Weights of a small transformer language model: width 640.
Each number is 128 + 24 x the weight over the matrix's rms, rounded and kept within 0 to 255. Layers, rows and columns count from 0. Numbers have three digits each.

# layer 3 MLP down, 640x2560, rms 0.0476, rows 570-639, columns 960-1039
118113120126168136104102117147110141155154089146161121150140092098095144137056101130160113111120162171104145119168117095117123139153124175138154169112139145166151161112124186094124091159109174158167158101108096091140117100126129105091145112
124130161156126143094117135104099133135126111171176131162113115097144105119088136093124124157157137173161132138152142152146148143155153144136108136094095056107135090164184098159124142083155137114135115145113149150138113150107160112107157125
114130127144079118145162175156131115135116082160131118114127165123141184141131086132130130108135138123109125139140163119129113127153121086120090110110102101166102117140117157101083157106099128141116127143106156137118133100143126161118119131
138109118149097143152116112181102129115117133111119174126103159101091171094095132089156093131150103161154187119118137082130177110167144133140126143136151145148184125117082155106146119149110133093125075139129122076123087174140156129122139172
153164120113090118117168175119174193135150086128084133076113149128117074154101090167099127134129131135108122152145128103104114103136120129120158112094126128155121090098120152105114105178152080131128120169148141171108107113127132131165105092
124173160128169175093116129123126109140116141157108134113145118142161133090111144106131099106192145128125116134106130119102141121095138127146109140146137128129115133078122142111117174156118118117116119144121097115130141152166123153103131122
133133116122180086120146140191164121073191156133149124133146104149110144124161152117128163134140129125169140140145126104122175157097198136168118198114150166110143109130166143124115142145161126152128137098103146121124074126185145167159131183
141136084117127138102156126130101135136129150138108142084192073122107163147140125130156111200102091138148164113104157167165164159141163196111083127131151151165098122178066140133180119166158118129091131112120144174100145157105135132122122090
128125158119152147125126123117108129151108141098128170099143110122093163121174142089113148063131106113081095101120094114144049145132127137126116165138151156137057114119109144093135103144120141174146135117084145120159110084084149139145170113
091155142140130100122106167137085100162125140124086138150120110130070120142129130105119160116133125128122116141114088128119159144132129116137138146116134145169147101159132124112143061132107083110107137134147158104123113089133151117113172171
160135128123105109131113130099139147136149093126080115096111119117077126140124137168106146079129138137169103150154172090120134152156123129135125122119153095160122118076133121138129143113150150078112131062092114143128177141131110119114145103
067117105121165089130133114124154117120108118136130121128130111115157123160122106160134135108119116119105128126139138132081129108108132144139131130122090166110090113092103102139137127118118138112139111129109131135113101178111120171163180099
120095150125138154132110092139104092083167135119107156119148144133088158148136153135133086196075194131169113110091108113109126146121099140188118139090133131082148130163100139129123138137141141153117127134149162152113124175183083098129177160
097185182121113113130134157136162120150154160155076149126113154110153137117112106126099078190111090120163092092127126131112133084172147163154145132128109161144071103142134130152119108145116132129158146093172131135126133165116092082116099121
152062083150092092159121113121143176125096157128121110110118117207143128129141116133095129122146090144102110163133112150168146157185112133071130113124112189125128099115110108121114114084127190124141128132119110131131162139144104131141096127
124143120161154126152170111157122166133090144130140092116128098149149160144122131158146122111100137148142112107120139164104127163153165154094124121152108106114102128125142148088135118108102170105170142119111123148160130161092125150138099128
136165123135161159110123118094126152103145183130084152154070130143138112136071109138122130149089129101095158121136131143120149131168139135121118096095140097168120133112110140177074080122134135121164116106145103079115104142141155121112118119
093137106107120138139113152126109152114118113152137149117150166123132101150126117134138147140141140148131144140129135088146117127087130081145109135123153131144149125164107127132090121117114137117107117104131113160129115118143137105103161125
162112108078149121085167135144157095097121148150124095097145130112086098127145115182182132091167085156118123147141197082125096152156105112132109108115155163143149120134116132117126126138132149118195087140142113152116132146117143099123101135
141127136129098083125148111109108104182123137136152129101133129119141171050108103137119155096144082133115165111110168150121139132120102131145130132139161105091117127128131131131099126102182140132134132126173120147134121129148142123101177092
148112138118103118130107109125141160108155121093171163123127095098148143132166140177140161161155111072167144161132125130116103070109120099109088127105125093129152147105115121115145126109146132169112143127131187093124120087145166173134131112
138142138128170147153096148100161129172125118157081096099162129125182124120083100190124080143092121147165144127153155148154172126116138099129164101143132148137133125098096148156128153159102143130126090152099109101156133118129171137102148149
107113115154138154130123133099136123111145095125108147105121090104147136122150125129146180166151109091089147130105122134163104127136121087166097123150124107184117144120128164166115099120110161112086124171133123115103141148127110135147155130
076120096111120121094133109087149116126104161160147144152129079081136129103150155146148091099198138132151115131114128151123123105093121102109129085136150169118107096150108143125114116181151092143130147127123133117175139133120147124113122119
139120149130160136146130120107103109158156157145142137113185111113127163112089105143130119134157140082147129105087151134093155125109179161127136114146097123118082109147113092126135134107148125093097136202113162130140142125129141158177095127
154091138137161131157126130110117129119121082082155158141130145130084144115110169130119141133132079093173120129082177121110123137155137125154091107142143111121135108101118133127132133138146148153087135141147121147094094112093182155175106115
089121123097086085122109099083099160133102072120140101119183097165134115112107126136110123162122146144096093109130128136142106101139101146090134119117109154145101121147119120128106167109173085160144114098116149149112146138154121116188122137
129133118130149169125082106162120139117154127093156129078120096101125131110127128127143115134153130110127135156085102148095140165109135165134128151110118123101103090123151161131126140129125092098105113129165152119120091143101188099119141169
150137171158154122150111161102129092145115148109124153100140064097145081150140140129129086163106138124120113143169094133137163125125133157118121118109131123126152105074138092119141104154130102107164133131109097083141159128135134142143117132
104108137143111136106149099156091137161123128171182129090097137117119140147141110116118104114092138148127120107122110100106117145112108115122096091101119127141113147109128132111147101134164133132129120132101109133118138107172176121121148104
146119107126124107080126109159054136173163114114117153135125122186109129104147126119139124114136116128103106130136138153126133119116107133110148088136117126136117142124126108162126086136151097104126142157152091140123184151131149065117117126
123147153130137157070147106161118116152122102128130135154141149106080154112134180128139122150125155094100055143145131112127128109134139128111125075140141113112061171171163150147152111124109125137166121109150108111169092156131118138136098074
112130128142135109140107129113103146117116094093113128148150118125168150121132142080121164166104101111153081112132116150149111102118130119145140136134155116151179118165099134095149140151138144138146150096142130135120172142126125146108124102
145178102155131152128143132111160152139109096086175142145119147112117150111125125108161171046103110175143158127156125104126100143110114149134113111131115096134090113144107116113133103132119165131126122156077136126096147085163097128106121133
098130098140126120134122144149147121122162165120125136127106143167124162138097133102147150127153142122147113145137125123154155124132139157190115143176129091119135145173123124166096120126144099130137091139133137189150095084117111159111082104
129119130165128179188061101084145100152083099159062155092151081136077141113148146114088152095103142152108119124144083103145098154093115150143099117093147147168159160143118104120086119060156110110099143118135123128122134120137091149146137140
106131162143130103113160140149125117124136124112071096146133099118104149122127143149155105098102106123152131152125155138166082111143113115131151099138116169105120116108142130164108158116131154131164119159100121120126087130123107156076139095
095133155135094082120169136087126139137087141142076159128132135168110141103134144091096093120121121140134132133108124148162113111128161124082166126140104142107118107124099138173154137115111127114094130128134151146158149096137116168092123134
109142140125127097171134119126138138113098152147144114118168121127122106118082126147134096141068146130109103118142143127180159118122150149062101104125106147130137183128111157128115142129097091121079114107180111101155099107154122140165140152
144133154120177175148087121113099104127150137101076091135126118109123138153101163134104115143147081172177155120139115192159104107135127139136160156131102126086125143126153122138115129167165134132119120129117100157147121137156109131144124135
149130058129175119132157076138117114115098155083078134131147077113167138157130133152108109083084101147130143121129148140114140087116150157158131074156137092182146147114109148108111162158167135168146143117113102137109104102119113113132108154
159093081125136138101097092135132098099149123135117138161114134151116143107179134087104142108121127130133159149129126122092096110154124143128140061140125145095134160109135110113113134100166148116097116098112121104161170132113163203140128130
140153109095116150107132149103125114133177101113090114136132144100138114141110138130116130071179102084134135123146109141057131168169087158085132120096119165116158101167115140127155120141138114145128100104088115067139132130095121137120143159
101145123119125114173087168147123144152157109094068101152088106170105104107144117152160142144134150129156132100138107146148156135144097092132131107150205143109139113139107096147131171184092117091117134093085152142119147124126128116120132113
116119081127134138128178164153147120124130161146100099136126084170134110120120193118118132094153156102099144162138106150154132141162125127130112160115125145116144167090169118125096143120129132117151142160125113117122119128087143130129177143
080127122174163056127131165137085134118134162118093079133132150134149140144099168100118174155158096145177102092147168138108111130143127147157129125119101123075106128153125083122140077110109120081141133142123134131150164141108105163137118115
117149131165160121115117125145113113098124128136161149174121145117108085109108151106080076128123148108123135156145174105092130142107110135072145109063161081173137132107117142151125064108100143117132128152157148154127138146082089111125097180
089114110125114127092095153152141144140123111120132139107125155136099142145076142107139126170120120134120114174150115117118121103135136113133149100132158131179162191139154107131210167134133124127120136170083085108154108112138093133121143158
156148110125151150130138129125105132125141092143117137113161099112135137096137098116123112105147135162112147151123157149113091078163144142133132126104153110146162111102152116132131096130069111146106111170119147132125129124116134144116105107
175138125126101148150118122150139121150110125158113125120093137126106097129126165144087162093179087125123130163116135149142081102138127107137087134166124150119156138129119119096134116128107130133124140118136157145160095126138129065154103107
134132102118128122147135126124094146173142153158115149099142142140105144148148087131162139109111086131129098097130075073143092120129116113125145147114120111136102143147095131159161147107144117154127174123142113186166104116140152099092149144
079120120128086105072106133126136080132142128153117142121143163108137197137123107131134169111113082136126119132141129107190107115174137153133128126132125120119163131131113073153156145086115147148107129172124101097102133140181137118128129126
100151115149138192113152112166154160128177161133149129158129120151128139125104081146131154098114122130082101142112136121103156106148117113118101163121091149149099112104104158131092097106117138097060069153131153130173121121109091160178121188
092128130086103123110141108144120110134130117093141154126152095130136122161127139121132130134157119129067108133108073091120141167151101109131123119110099107153121110178145134146150130162104145081121138139107163126136157106137128105160114129
118119097162102155091114115169106164093196097140123139123115149097090114145134151075140137133170142110096126157129101092107116079104171129153130100143144126142102139124116111117076130143142107106092143127154121100127091121157102151091149111
142129125156132146153122113157121127156122121098087111157099112097141139123124159115129124152166142140145125138141147173124146131162118123167125182061108113125154102097088162143130133133106130097109111108138122084147097113144152099126121133
130150121128122128138122100148141115072138131131062121164104108098148126114132113058085095131140141119146126122149119141141112123097143139108128138144109175123198111134140134104113168096117160124155183126115123119117114112152129112129124132
120153123135159117125147072107131131142140127114089114125088150128123104173111157117107134150153098083130105165116088115113149114176090119124120119102097098131137119123112161048114131133151117144145126115152136171089165190115136106113169149
158094128121135100137139144106119166099144145170144151124128110104161135127135109077153123112153172123118126140101149085142139087171158101137085175137107084137169125074118100153133157118090137090133118136115149133075127209143132139104171099
120110142117148124104097081089148136117119138147076130120114110140134189103092153157130140157121120109124141171149131130098157108159095114135145147108087170127120134147156105109142113082117145127136097115089179147163132152149132106116135100
125123127128118111131174130156093111147134107156138121133153115089152136134125133147147147129093098146115142130141116132144148159144161140117130125141149124142149149176112122179156127149172134156129120147131139096105097131096085107141116096
124156082088155143135111114149096103144092128156164143125121159127122120132128120099070140153117119127185143162098143127148133115116163150084134104113147151113157114130149126151173107190138161101122144137128134122130104140169166152136143160
130111115109192133131117148105112125105138076117089089093146117096142119116142149087142122122167169105180154181130123158114099114148100138148111157113122116141133111134094080151137155183149138150150112101166135164100058131142128132129173165
109043146170120137164105122135097159116167121134129088120079117123153112176161155126128144149166134165090087136133128104097128145156139143157133174117139102154127134151171162173136088119123120149102128165140156134151147125147142106087118136
116081102171131133133164125179181135121128112093088137172084158139120150096105100130112115103162185117122089108133072129148116109113135106127120110166129144088102120127129134153196147098095149102123146129176120071128140110152090120090082140
119103175149146188116140144101125135139113101121141105137109107132101118141118125131148130107107136134094124096110147138118104136111173128109102096146099160137087122137173150120131138097127138151137102137097182106090156132154127089106102167
121189126154135138122129113125134132158186115123121090091126167136110110166106094134130114158118124147141137147115149162122105127120139104106130123134128098090098080128136131076126141163150132103111113094156153183094130106154123136163100139
129119151127145159093142192152112118133133105160089092137119168120148167133129115107105118127134124159150148122161114103117116109111139122096149106142090133087089144133113120117111128124094095112153081127137147100169126163126154135068140120
143120182108131111168133144097118107107129113122106104117116119127131080131124127118185092089144092122123138107133153133144109126142149124091143163125110166105172097125115149166129104163163132155110096104095184148119147170141197122161131127
148122150112074105136121187141135154171150129139102139140132152145112146143166139110147129104187105152184135126128122147156072159120164101151161099122157127120148106143146139156166097144163127127119127091173136117123112155097166105112121105